{
  "n_head": 2,
  "norm_place": "pre",
  "positions": "rope",
  "attn_scale": 0.102,
  "beta2": 0.99,
  "weight_decay": 0.038,
  "lr_head": 0.00566,
  "train_tokens": 238900000
}
Each number is 500 + 50 x the weight over its row's rms, rounded and kept within 0 to 999. Layers, rows and columns count from 0. Numbers have three digits each. The size before them is the row's rms in percent of the matrix's.

# up: layer 4 MLP up, 512x192, rms 0.0934, rows 49-79, columns 0-63
# down: layer 4 MLP down (transposed), 512x192, rms 0.0935, rows 49-79, columns 0-63
# gate: layer 4 MLP gate, 512x192, rms 0.0962, rows 50-80, columns 0-63
up49 111:523543518492525488541427523495485500443445464569477481577539529489463415498520535475569566503537446522559523467494431556524474579570488498571480515484487509500441487530409568526620511492544477
down49 112:580404480452535483472513489478450556583434546496532531600468535492484432474536472487526494600538488527518419543554538565533521534544522507469530499524497502543516510515511447442462598502482436
gate50 102:532519630459496538511488526522587526513499382491563463479512503609446490517528569497564459519450519433544582481419516565559491457536472520523536501385574567485530467480422467517507512458444543
up50 104:514492572509593562505544511504488573522458535536490535456505535518445498550504480487477537617470488558469465590610414557505580509461528531534519569512480563533514461537511499495564466521504500
down50 106:519523419515560527502491516445468448407524565473550532412527463380511533513562470538532485491611359624415445394514574456464551546518543516433462476568578498449477526498454543534504498523562397
gate51 105:494457480492454571571473451517374440432532458544500444465460538467522527458426505439440443467455500544438459424428578459490498470503455500421556547528553479605525486512463448461484530502501435
up51 099:519531532425524468520585552416472472504585455462516437474477424492511541483517397543578516504506510492517551482521504565473520424489477547448476462530475492395471453489452477509492490486504479
down51 096:512563470561553448466510531473468493514482488531581482517523428584478498526518551587491408541488493524518483467448565499442496503480583519568532494435531478518477412445477481490472582450527526
gate52 116:526534554509491530520483436462491546470491480546579480542477486549533540551423475601604531468431439581459469410496495441523568490494431516558488442399456462498480449555401426610536484421510411
up52 109:478536475473389478508484520392487467532504532359472489500496445559499563509498405409494515476508512575529535495553451495432512548542540520548526506486484482582529512519501515520472461540614390
down52 110:427498567427485553597484415500533402560566577557409524494518515584583475559527439514478526465458505494522556500533567495491553533427540492530536502574556561536450448446443561498437445528479576
gate53 097:504556605492520486443551442542508553466494496598591433547486524483485553423446513558438466507475524570469472579506526492503553459469569521581569455561429494472441515458468560582546535509464533
up53 096:530527602556546544460492494474493494409451548550468452573418491548541539512397529494513589577459482499507426452559460535522424473488596599474513507475467590605495455477423501537485604441473350
down53 097:457297533527603500418489536619408543568561465464503501439551514479517492559444489534477494532535537543480457516479510491567459485515610442511477497535539508536516479479449465402447528475396464
gate54 089:500487588439466462472436435403589436556549473490528520441538541514441537477482463391437477487464537558463406562493537491499571536496494576382428425482398565523555525434484516577476577618550584
up54 093:523508562434484471464479455487535475591485576601507447343521589501519567518492466496469512533531536511506452505588450560524510575539492523493479405528542578484553399493419517541418547471566579
down54 094:518549481440574415493582472544527507475444609559549521441383573543527530489539494583456474436499472563508485526562519524445486547530392408520515487597504492521475525516490495519476563462476510
gate55 099:539430540531541572410378498482551482559456475603504560462539558475470541535422489547502532596558413508425529487513536456619473476533484508494393488484534454481402489468433413537492511458520546
up55 095:489468466470512461465454496454473443491470506482471497450538510464396605481431562506556483425522459475485446480408596517569578428537534559507450453470442490569482530434506447558496504594555501
down55 098:511353473528522481414447472482467460551439507552456541443573478430452578475391587501432499592616523460541509597547454496465546552537493485491478560504454541531445508518460529545566523438521526
gate56 115:640474434414421525506487449449542472504523482533468474460504441491576505484423574465507444433476451544589513493521540542552436523486497474556431478518523569583535477487547529599438469530601492
up56 108:455499488439505502504459552566504501502515444465507534528468536476502482487516514557557554509456470553584340484473573503522457604556502628516425507526492505488507538458449477570504477542478414
down56 109:513493319520519487516485463482538454511465499569461438486567504534604514550493564424487510444443465532499538552535458480570434521527583553498440419551584532568555477430568559520555505529535572
gate57 102:507530546480523504477491584440485575474469553413566491494434507472506447469496422551468537373558564393494421511585503545491517530394504524474395503449517498537533490518419428484565523531371417
up57 104:517484459497418470569446499534565475500485513415505563444536582481551503466587474519479422579505563404549491449517590454474466534611544509442548508524546424473401392466591538574510487514504478
down57 102:518645538503461539540501491464473446438522525410466435442572432506418527516469557522485530427449565443427469446585490586403506532531502522617480459504580446541518566532484451559516543463472519
gate58 105:450507452531440492423413419512510522397451477495520437524466459481488524571539575588460506485469498443606493607490544540460583565513448500477469560564569566529449575504479526544452549564573586
up58 104:473493538469495578482504431548494478499486476569543543455434485471520515543490471404431511545485507482450504519630443446507541509511503614440566531422464457508537554536404503475451501417488488
down58 104:558585552553588490648520541548481602537556418494437490498469536467462492440461511494481594506480594479446480479545414495525545456591480609585572487543516517456547433549491510477435559480466361
gate59 098:553548533455427482508473462436535478560592500526445429575517528524482474516406549498536464454551499463467454497521527542543524496544475553448522571447476469494450466513435621487491591561485517
up59 107:479489556498448486531441549478437398544430519631377555509544506516534504457548579428416512504488490473528524433380476446457476433522540516497472472567553558521406524481544546493568538457556511
down59 108:595501544549361582538526439472513553540505493480546470461511530511554517477488565457466535483562542463474455439571412503565516447483567502527583450461440399456474495431550564463415575531508510
gate60 104:584508507487503451586542482484556492596490543409408526474520460512494439476544474470555543444453445469526517505461552476476527460502494582576504544546512529471537418548599511583411556552522451
up60 100:410487491600483506481461616483476522407413398491536467534448492516523521532362540523471491577544556477562420500531482536445482564491558391470521463447541459567509499529423509441596448442505483
down60 095:565719518528502508551475470423522415494476554533480402465620559524503568475496551511482481468541517515411558555550440463499568475534517504419498460552515581536475469544486536556496524464472530
gate61 101:577545582479508517465518370496527485498508453492511541488590515600524474426464451483571501444461477572541486428416478523570585446452535497480498525475545433441431456568564502477504534530575464
up61 102:522557573498413499444630447536503412497458504491516517485523583401517439511462431434481446416472525533454531511532551495562473465520473528537488556417584467551391480442595509491457545513518532
down61 101:488391558581558440582376512502595492570633467486453460520500544526522537482446471613450502434537488429516428502474506478441490569499487500540454481445489529417553510585406590508522325501478479
gate62 102:547530613571473422491542502482515599536463475579510464602454525428571568532535539455473460454478460524510530539512488598576492379574460461582547530557652489495503472510526435504498471469516513
up62 101:564485443411502602501570498527500486409470572583509490508424447489594404459484500535493458516524596448453511501482474470596490568501536495485514536407496488457508413534478467477526439555479525
down62 102:491550525411517543505436478548443495543566534424471499441588510518445490492459439454505611532543594472459472412443536507409529548465549537476485540429332528502462599514510462547476441466509513
gate63 109:571553558544573514568546396549503546531480403458516528545514428582430568597582457534566556498435485605504527506489501524432424477500454588587514417425482488429458513519417431558446589452514507
up63 099:480498497547471505499531546480512521542556531501512495495405487466512535505512407433451548487483477425464556517502489490505461398499484485445564511434621494468477466587534375529558470535520480
down63 104:474587498509510413522518500398480544447477479590489524522427446491447540486417486384488497439524492551487465617532423500516464583456559487589461483506466464477506532455550447514439536527538588
gate64 091:463463533489459373500449520525523523595567563507586530628528511419548570529378431423558462418414444616501483543531551468553492542436465503502501558541478548567486495442528466529486546564554463
up64 097:519554471486518492589553434500458460534520558398422478575540501584446446515541486503514443459482469464531546523521552478573533599477423607457565515488490496556497479439450526542425422484414406
down64 097:471649461408500461606606505501538491629449521489479498602573470504537455521451486470495503489651455407429492532516502539402530457462542490437572537409563494508445562519544488561484502531484443
gate65 104:463500489543537476513522467426537523579553563440501490408485494506558530440451593537549466513498539431464433418456461469453486413513425512494484526532475534371505457454425503545557512490560453
up65 100:550438452490562442581524549526517484489549465501572472511509467535538541446503470565523420529515448507512505445484451466435454559499506470451482486551565523520522430496494440407469479576514485
down65 102:472562455489515465510511491486545398472431527536484495509485380483493444442515533468423520450531525507481460494532521441531463383500578485401529525557397576492586406535511515572533603397435479
gate66 098:542538492497463447398557570495542456594568439531513438553484505496443476444427534511503568454507527483496515541481484486557552506497450478487397477392468518553481553507557453473551513468482421
up66 094:425474549431440486489494489548510504488441500445498430550539499465559478549497543527529513527493534483547554488495491459515438495449531533445506473567527404455505461447474519492511505414508477
down66 100:414480492507468472457518530468464502510522485534552534565536494423354493495432505541556362493501582515433462454443422508389558550514447499584533461521543463457509470523502469497528341489561502
gate67 092:551533498529515515390504481440480550486482488538590535469576474497498515471543431505564578556526494391467430511585585494559471454600488422488500562475496531534506442525469449498451508535609460
up67 095:558538560464490415535587487442524601503365483441639458485534483506581434494522515569481467528489549491493472503511558554572531454558504490492529448474459516494587396505592495459487525458553596
down67 092:486514574542521513502418482646490451529394512463477506615547563510524462461512515485539523456505582531423545453477460540500493550567550543566572534439387473509532565547493420531493525466436465
gate68 099:514567481489422484496454541450518504400492475537540519394525428471505478546510547581481522549520492488449473465570504478460450475553483537547515497469480496526496500484479451572524577578490435
up68 104:471491494477525475535562497555504510576514460493439499577470539466530566451504510455556566455473519501560524525476521479528545539483410576463450567503593529527498410532476526502548479480490521
down68 095:428788552490471502475515494490522488504457531537511508609546471497582441546508432505499512478426484497505472473523471480430492439521577534544489474510572539505450426512551447505552559532559395
gate69 101:533581557428546454493489455435551451457557517495473505410506566469543523532469457486510528323445468554511494514459513514485511585402425523565483507548414448496585512456549553562456523599468541
up69 099:468499454508522484486547535532648483541486512468596567513513447513480494495588558567491489587494520497403383486534537475458480484499489445461514451555447572464454470469453478431559489524474503
down69 100:465462480413556459617537452497489466527532497512540480443538537397644491574464561552512531462497530546494499498411540540553429540533571478509475486583402540438411537430520527558434516504566509
gate70 100:509461489437438467550461484510440509466464499538581501576495459475502552538560497499530511498445484530501475545543484470454544546440486490383469500564429530488458460501568546472468479552504484
up70 107:509501578474515428555537467577556510506502615523504580402541540558539595481482572537513550510528599541445586373451535426499566508479446465452430455521507566521455545531570495607545517501444442
down70 104:500433443543449460610543532494512485506519521550524500461419489577459534496508410449506529560498503595473500475493465375490488581431517374476500443465490450505547461432547525514501450485389526
gate71 093:399550523560440452438506592513461510580462429493480468565519480565505501471433563558379546483559475504519386448507533509467418467617530557479471442503502549616517452439460546501567444568502547
up71 096:490389451520517421498525446521488585566435463469474467525564423636514512465530556515348490528499513504551494499520540498437460438513567453511487435592461471594540442552491464464505521511501496
down71 092:482472458567473447496557532507521523492485508539426542507547512517536512483506625574574509550429501504477404555424456416493540424561542385476476471440459425525533553486467532477500346406481524
gate72 099:523552461418528463587558469485460541403531500431530477480584528474532505483499483486583433453485498497548461409514493486527471484534455508545449515513519530465514427448507424561525519481481475
up72 097:528450488496562481523487425462479538531643492620458515554525477505470452513535534618468432474452487578527536473561467497520460451422433493567433489461502474425435482470473621452475537492554500
down72 101:449449502482433547400530465509417551564488547533536516540447536501505565545542502485477556548628488456486458612562498503503538503578534416481438524547571434486475541568451487505365467541529469
gate73 110:505542487517537455470497475413575521472488551490419541492460453516443573393480492564452534510538577525528492514508514416519468587488488554484477415452652560469466491454514382464563449453460507
up73 104:578507538526448533384563493606504580471532541466576432512466476564448524489531465490555535477522485545522456604472483553466460537552547461487525536553493451491531464519445536510520442575497538
down73 107:538624579514576538509495495541445462453437444487630488550506502472563519474459526474524549497469498422503450413518470543498497486475476456539443489391441479521516534416477461475494560532572644
gate74 096:521503488516518512489494458520480590494419493593587483534541448428469481541520458406503510509436603347429477479529408614501570517448458423582439528521534471484553481510349511503446442515534438
up74 098:476502504437380504573509469482404506476525418548530403457607487372376515501514488496435481428514519523445567495542449534473467553520491479512520596470487540535510478417470491484468459424446404
down74 096:540463510625378554438499525506383527472472553533430533427560445551515433579458577556516562446546495504542453524518540478446488509490492557511481526548407559525510611452541510481486437552492490
gate75 095:460547479425485532472499558489526545503428475451482377540454520445464470562565553555473457573516444430509529508530531501535545589400443549502519405605545645513431517531462542475486592406492436
up75 098:428464545485491489451539592491499548643531589498469575521572523551347476488457499531539486528518551521482406471467412526342538497530505570511530548511541495536537538526456409401543471470474532
down75 094:448392535463492479415487560485567414595495557491555515532423447587422521450552586602501554538460459548544395550499586453504526542579452539541477558522451526523554446524436444465514519573402503
gate76 104:408485599443495475466518436607535510532503523526493469480389509471446473439420559497457551431504506515475438513556503515535529542441470538587422518509523493456407463492523527483571542492527485
up76 104:528501578489477508445528363484475499464421470469462597542465510514456481494435538503459524450483521492457464551537594480453576608492456520487516526515562542504542538574561478571510470473471464
down76 107:551536403519461529525443577389509518497494611527449453419620410498532490566431528587463472461470538469499554568526516499488497523503441546482595484443516517442562547567497547463494367417498521
gate77 095:474558491487553465454503440491463483511488419558517493578546453549424500514471527619522454568534553456526528486549476450467513601523529500573395504491551416546489531507453517518509482466509496
up77 092:513505473539490561503477454523532584432539422470500468477519542548513549458501485424500545543440509539475480572573552478451705553518425443470477464492460525553514566562457524508535559484556523
down77 096:505422517519551483481457615518474557564422451546577597480462496438510581452510574463527510604434528600568452461533459481473500522500572632554423520530517451426468586525572606565511444496598485
gate78 103:628536552555557492497558551516426512509502500457507498594501544476482519486480486496458423490538452487470623494450460472539378481542573593459419543577458501529579499463450543503501549600484500
up78 101:408475518488511483453409543443438496513475528476502476517545435560506403536524536468461493546577504551601520492557502461488529554437516535572458417447485543517556457489540476525602543440556553
down78 103:544436570590518537463474526477412514533496502455549526530562568475535497509480504449561466480541506467512508517509497504421512539427371575468469474489540494545505527524493440485604392610574484
gate79 098:469435419600476603495501438575529511468382412518509585487533539517555454526464586499545589507505473502537514462506522458481550518405443442532525519525516485580510454428503479462553519477478544
up79 096:539536540439494464420481516472454492483574597532545423472528367507439428481538442566505466413545527481487369514490508482503469462610496561479412508482558518496476536493590444504499455485530447
down79 094:464611498397428574463505428465593474512518510460500450560441553484517537478561510518443472476499496552472437530533540564547459440558511596499497520449504512454495402523488529524421633443487478
gate80 103:478600440481520516427465493486565500598506446476493525474497404478569567445494518503590487518574516512501479440569553517537516427592494489470583482481444493523480480499552497490516491455498483